From a checkpoint of a small transformer trained on Wikipedia: 14 layers, 16M parameters.
Each number is 500 + 50 x the weight over its row's rms, rounded and kept within 0 to 999. Layers, rows and columns count from 0. Numbers have three digits each. The size before them is the row's rms in percent of the matrix's.

# up: layer 8 MLP up, 896x224, rms 0.117, rows 672-724, columns 0-55
# down: layer 8 MLP down (transposed), 896x224, rms 0.117, rows 672-723, columns 0-55
up672 102:620448412509529508523465506510415462545527483540516534532464573502536493456473474475476493543565545459475491506555546544447520406485533575503508435498458588502469433533
down672 100:463466561406470549476391528457526504433506505562540423485514500530474492529490544463520449508474587531472465501522466425463405456471494421473483460516657491442444555464
up673 102:479438528555540509412461521501483471477549565434541500489579570561485502564454593458455541487455464529506479530495501495513504470551459504543594482498491464462461495524
down673 106:508449394453462436490563509452559520488537477495479515570506440462560618481507519499519520541488536487500522457624500500484494369454523459480449554481448484453466464390
up674 100:554470521506535532505455466516443420460524335517453516446415462450461538457568415504511535457413475601574555459442418458494526513535433541421519449581489462531492481463
down674 095:399482519510568426488479472500460589508533502572461436422436462443489467522564466477470405469585513493469529552451467530518546442543498449545482560529511463479532509486
up675 104:478477451525456522439534508531485536466556563485449485511473530392588444447504389483399584458533477496533602553452540483531456543599529433433621481484563540439497469432
down675 096:543581479488460520425592435585512479546462521552536479471548489434530455544488518449549474454524443562415458532496468554493472450519536513478481599474469501503532538544
up676 096:570518420520436481449532589482455487552477414626539478479488587530518537529508485385420477435516433582410487491538468525502502418403465496488522403440525430448449479504
down676 097:452441504475535494473497527476520436480534505493519486587479481461528424511645471542512433579518564477573457530509571481531538507497462500619487523522479501537460430563
up677 088:507517465553444498507478610488556536513549537582509461483508445394451524420546435441482497533440529460452542532595451465508488539564475442386493502424501551485491458592
down677 090:494513418454567472496522469490508412469538577566538559502475432517555519481419507554531487366591504575521490479419439539438561592472491450509474485441491634450504440546
up678 102:392479477393508448463575371646518488552564441423510389483499547483483489524544500461428473584482396525455547528503545465586522549457441489475540569494474476434482450463
down678 100:465534495404499393513492454514518428536508479504567521563490550542506483502432537473541478465545373474513463518449468499498486561398501557460485567470544529482487558485
up679 107:491499472477493550507479565550541469549410510546429489455438516472466551497498504483540473518457505468544484449456537586391550451500501540457565465592418413488470475490
down679 110:464448441491499530522503554474578534455471477493493527512455450490514466522531462504472447588566448463525545508379470519409556504519453461518424587564470506558562404512
up680 109:495488440553574443548516418457479409512553521504568538515511554529620425521578555488522519507445465495506459531466527473502481536525496418465492596485523426446546485497
down680 103:532493519460571516497465590447527502533486418514486462519447519577450564534457517447567493522539419592517527444424547512500497471455541564472600528528477498477629500541
up681 095:437537518443507436460495501491484531518534470399600426474428598498421486453477488465403582506527457491488522506543521480522562605500559472457516515464446451448474468544
down681 096:450528465451556511438549546499483527552533564514416506483464510545456498440586450516531466553548532546451519508482625560583624569471402473552509547509487557475361490520
up682 096:553531495491561582467471508485509452482474450569530547479563522473548471530497487507534566533440479600511599481544563532470469489441626439531470399483496488441463476458
down682 096:547462424561490491461441523428584533387451532533509474457476460488466499525549503501550477579527648487397462565446516586601504559506582577488444493568374449468581426513
up683 095:537502569505478507462582525519551534540486465419465402507496626448496487529531488546515561518540484579443487500493487506462567492504483383457421528363406571502507553436
down683 097:464497450506581491519431490547532499611508604497423500469493495519500560470474529584517483427427503512499658395504491508537573552576464619523453501574485518529587596490
up684 105:540556565511478508505520483633573509505523457527509415522400591526467466465581527534486515554424455546403559539486552470531433517474487551519506523518535533458543498460
down684 100:541611440508466574511505475558467503503477437478551438446448437469527494456495521512457522484547436436526472520562430491502513533508512534484474455520460545625494496416
up685 095:377479588525535534456447520566511523386400582451456513455437537478450478508575400458488521433518492461459492494560504541516524606422490523523529510437461495517440430519
down685 091:488510422520537426600548586530453477546572503425401453529516538537534517507521507463512450495397566515449488456502499507481554593477522540470412518474628461573473461443
up686 094:503555450558575387602548529544539508541559448389605556470474428528497488507454491497563578499560498540447498572513592463575493543460459548475466461508456517549444521485
down686 093:504485553568496487484420473390550458502503428485513479455584481461551517518542494474512554555581466486447483596425466540539513501612477584530450535504360435479388391563
up687 101:482588508531493543547441480427418548557523559491556522489548404562549535556588455479535479527441546440448465557490455382566488433458549604448524496490527512518580497620
down687 108:586537507589544553504555415491533433436464510493454540562466580446489430544540535545579514470591435532557586479505513526404494509483453576560460441455399427490481501421
up688 101:558477544515494450487494515484498535408463470441519540529475447462513421549533495538605523497426603574440557420558446524552482537438488506464567400610526464555566444441
down688 098:548442538490533562472546440548456520442520544452441501512556492515517498630417477483500470532539438434459507447427487534548511540650503588476431517409580575469552503494
up689 086:538524461633482452558577567567470442566489478481587498564591483525498418561550491491583427546448562421557477504539493535583503537496417408453506440493521512477484493531
down689 091:579563482467446470516484482489553513460470399513545497567535503628436535582527458545473570548403445504477418430439469478448464571468503521509496597481452511579479524437
up690 107:466391492551519527479524475494530467637539511552491452570485553466455541579455491459494504508434519548469586532441447470488447504462523548562459381536432537611438523411
down690 113:462532551520487364564495543456489525482459624392474516478592427552479495552539530465487494499494500480470452485495512558547507531519434509404475507467608412526560509552
up691 097:610501518505430413501553447438552475615433532508506517515528373567504473487465517387492571572392543549526601580402514550587505520499445537427419516475495509508469531498
down691 095:457538495464514491473485517473470587551455488511527485418524476629501490520569482501534403456534525540556427500417565484468577483544559371540453447473553527492517487492
up692 107:561613486572477550450510543381511523538491464494506520594506503466497518462517512476568536561539547456449460543502511445566522546468550527550454552487477433471471428436
down692 108:517424504468468461552488467432488566441457475480454527586429471421593499507530602571542490511444536503514559552607531574489585558542556535543461526499591521526497572473
up693 103:496527529504534481527500493550511492526482461386483498545443446407508527429486546434501539512508527471577537560519547509567493454317459433513582504491582479478531528505
down693 102:519427437426478520499410464512462502558453456391569455487518421487525582547500448530485419590421504489568501473489529560551539471515481436550491501525517402425453515547
up694 104:502486515476526459483507524517485487512551495409528499617432424512516550557513524413502477535455455499475454554495558444565511483540448509587523476492578477490532524517
down694 099:541480487502533494496506526523477453507508480411494412527538500457498535555541509555529397537468468524514463494406592583519549575526468541568459542464580454608492520445
up695 099:420525587478460485372477520524505558441395485485461395444520505524550476495463525463563502548339523449506514512412530457558528493518513537537532514545478587546501460461
down695 095:519382457422436580501574464541513446516525545483397512457504487399492444463495427553458546532573426459409566375481531530573527509558453414462498543443542501473423494609
up696 105:524517455534454502557557464514550465446547548574477509427591490528590514581503559501564549523448587547536625552485542516524577447477449493439470449513518463539546519505
down696 100:417558433518560519468428529487477452499543523445538527500448574508427526529485427432505552444474405409560441430479446528485454526513439424606510549457476564556439507482
up697 095:442447492604560460503483507471464542571485511442522598543500428569460596401482505449554494518451459488484516498399431475442557470530433554484576436574517560523393524499
down697 091:512570541474481484501449503511533522507482402473523442492573507449420369571439437514424524511478532493507481433522603498521545550398427525471509521498498517505497428701
up698 083:586458512545458499493581391464365501480437494522547419442500480431579484568524526574581484495466380477540499511461612522505443482519356480508508559453515579522509467556
down698 091:441529590426490514502402572556543511427600526518485494528516527568405498487475459438471584539535473497548508568452476485598470537531551564573566436456528490433465512438
up699 095:506415545545604516559549571534546579481476504582515406478475434508573515504501459501521443471475479497451623451474479462536532543488485552495504523538384517524451462486
down699 096:439535479523393575474530514354484420485403477379508493447432478396387521534513498494433500548630436507446555421558420463465497468525482474478485481591614457550464445469
up700 090:530405542595515502559444557511513621463436570505511583423400452494447432433487541610470514465540459481462497387524505525521436535572463529444531548488498456517475528496
down700 093:430525439449458535497485523504452409521514445475524521510539511487592573468430533478496559514483571474534543600510447565475499544462453439531506499513530570470542530507
up701 105:486538432450472572537492481446418448524522434531418487558403521533541515534530522539514536529361502469597568448493474535508488483570433481577468442595580423438515453436
down701 104:495539520507523519507562460574442529517517510566453456607546491505482491513527506571472505460543516518540514523434550541451475531451465479440511439545510506445489468505
up702 104:504498522520549501461589488522561448599492551599508469512549498447503405562536470583538548443507475518481593540562525419587433520541501431380501551505538589477527482515
down702 107:471471579394482453472484449458523610459451555461493515528431468486490589392511570536461568392506471566513563601497548525429566498466542464438559539537444544527456482451
up703 106:523499454503458436495524489581492535486557516529457557464414464478475512489531481489522545536466543463479497563502499462534459536494556506485504488474556457460406536401
down703 100:507465507493507570589500405515463517532385474439468474503550651492529487497390458483512475478555505526529520532531471576423564497464430455539483438513510628558445543466
up704 096:486535520484598515489480535458535499484521502500589459425514567621428502534500523518530520592481342444411492562429494455514501515490537432513482520561447546545459546468
down704 089:541484484551561526469511486472513435430437464450545523566542475419544508591531511432487537488482612445406504519569555498468511451532527471486498483418484472614495522460
up705 100:450574515568453512506477465472427554514481397456422470532594423616472501521597493489454507407391561479514491504524509584534480539508429571587540421591484477518445452534
down705 095:498488433458505504477539468478516506499425520576488603462534424473587514465413559518559521501537541560523527521435435462420519487462545457451505484456461581441482530554
up706 102:420558476538481420520506552490451460532398480460558546466602540498540535483482500505588491464437501540473530473574389434583469375485533486556520415459493504480517477525
down706 108:496452526519516523510527471512479569536497538557518511515552558460530521520440537493579490431489604488450517531501413617549496490557570433569525524426564592534478531506
up707 095:569434534426464572490432509551518521511524489461497519482529538510508488533445460556601516515433548473556516466547444502515512509531390509526501523464483511590530488524
down707 097:496563528515549488527501500495470525560453519509437499475452455467542568506521487419412505508529479498427433464428600452518411472503527528457533514467467489438452480501
up708 112:524534615487439418456459480506529462464459519428441457567412535574549454448474571510407535503555436477416513462523489431570450525461510450422468531443518478448472582506
down708 112:543499459467488491517503506502499524447471530458478497541448525469424434528514551561493595474489501571503469354457527497482528498486482508470582450533563428423584468521
up709 110:453631521495459495433588548451543545514530462428470578529455473546524420525568535495536539647490464502497490437496550497467557513534468481575481548505485519477557448484
down709 104:547480531494610457538496469442523525409504510459516543551511529458466517424555513520442431499461499540539536572504515524503523417538479477518562534442557485476550444488
up710 111:475527593534472539456507500399489487492491499531495566507607444558607509536527529569489502411527509436519485430516482493517515521462562554502621659437565461514534464513
down710 109:467444458443503411558420503512505513482523573494475450465558509464437420440546491495457479536471473536555491483495525548495516517502449452618380409539431485492431515515
up711 104:550560427463553500474444569585477455584519528580567530541507479504430533414528481447505502502571448556545471500484475360432459502559612469473446536505559545410490464550
down711 106:567406589580497420513489541541440489575552536474542481477474487402524460508536507594434506457555424493454596489433639498544605450407522525495528442446590532478522485450
up712 106:620475499531550512495557457499501429511503370490541452523437524535550429425435428450519435374559468535446491509610393583550487433492490478445523426500470504486532557552
down712 099:470586514458520434474494476437483499460465535529501399429537537499439541511576558474540475530455535538494496529494512511438529502534521564534563570475537556519533562536
up713 110:508459487391587448518624468465483504663574500475506441451510482539552465515488498516501503391433487496425540465520481579478562526548550506493492547463389421490465489610
down713 105:487452479456521464574538503446564563506559518623474498437468449521443559516497497527525539445528446536450456509463437515503483425410587423402450385526460518507546433479
up714 093:465599430490429549473499485520467493516544525547550500498546470559512466497508503487533426560530538614525518469616495494539448549638556471466522424409548568578490552576
down714 099:506459574442482471505434487438520581488525485387428465518435482464456501463454480531504512473485494421468512546522468484480480474447485451479459542580593487532499477436
up715 108:449549531460436509491483568528492502536502450436501519508547411571569460523509461524496514517460507509485564558466474540540385461501461640520447529533472561499502585598
down715 125:474489553487502561486509443537544451501525594479434528496445598491532565511453500429486514477462458479485637487538496485528492537579470536506411514497483543520401582503
up716 100:470583532384558398434520555469417499527519515473506536445521449615590485487527499359520469508459445509436510513471482544573635528523562487537515407496549529548450505525
down716 103:482466468553437458455400549392539577484442586521578442517503496484449526488419506476460532450618519513503459476538468519519488525533476505521439612491398518550471522425
up717 090:447484460468542400471471521427470534494543527499476473575518478427521504549497505553447526582488457537500484493546444560575525452472459600516625489547478487519554443478
down717 095:453501454557505567385530582590534467527487450528502461465406522501456489523480535482501465500563581403478526495554507425464598401465502429368488543618465490487440485558
up718 088:473571478485495429534537438453532566538504594449424424450516406538546432433503499494555486486561459510428487479451514531443442381530462543546557462425455509406541538475
down718 088:518478534444550491488424555498529413455438505506501507507502622464484421543479548481491524443435515528560503491477461440599563554521519511458504564521533462501501578437
up719 094:516562473489487458524423511488476556476496473489452563420595504488500536537589545561540556553459488530527503615507505475508502481501485492422472472463486520471523495408
down719 108:482460552490478568458534519483530476547526473536440481553513579532419535457423464480562443504508574497400443337493499447540489485472458523531468559527515447430495516594
up720 101:541476498431478476445462519468515415529490471556530528556502487557444401543475503554487491445395526553504463507403536490579485557592542437586438433489540430432488428503
down720 102:506491399493423471500545532440574541560522457569556458533509413497575496513511514536548469501569484489521525571543429513541542507653472564539569415469495543485494496588
up721 111:461513503408518448575470409541494460520528504471497401446531443524519542552508555476434471547394560507426444497513503546575468489443549503509489443596450523550567480560
down721 103:526584566539518504569432502479549467412542506454501500468529506456425486505474499509544486579482438488582508424512499560462492517535558487623513426449511429456565493500
up722 095:560540462494526539590508563559482444499473413428499531514536542506485514487549567543507523474513443492521476489517444514493607524529494474503528473387575590418544503571
down722 096:472517452448511500417538473531429367513432486588465496483495395575544566508495610467404517428519530616451556468441463518478512498439496465354441557515508542492565571545
up723 101:477445534597494488509465424526477478420502507529439480436412564470436575599513360509494480452434530474510592454578566554479535502500528487556591505494520620503529481443
down723 096:581460511345406519402547524557605478534472555478504411512560506461633474483379493481481460558569556557515488479436548453566442503472524459510458474521466379539549519471
up724 120:445472496445474559532442526605476554449535536452439487501471558505494507465443515466437534524493443436479506515550595430548544530479538525555542479504558531454533409572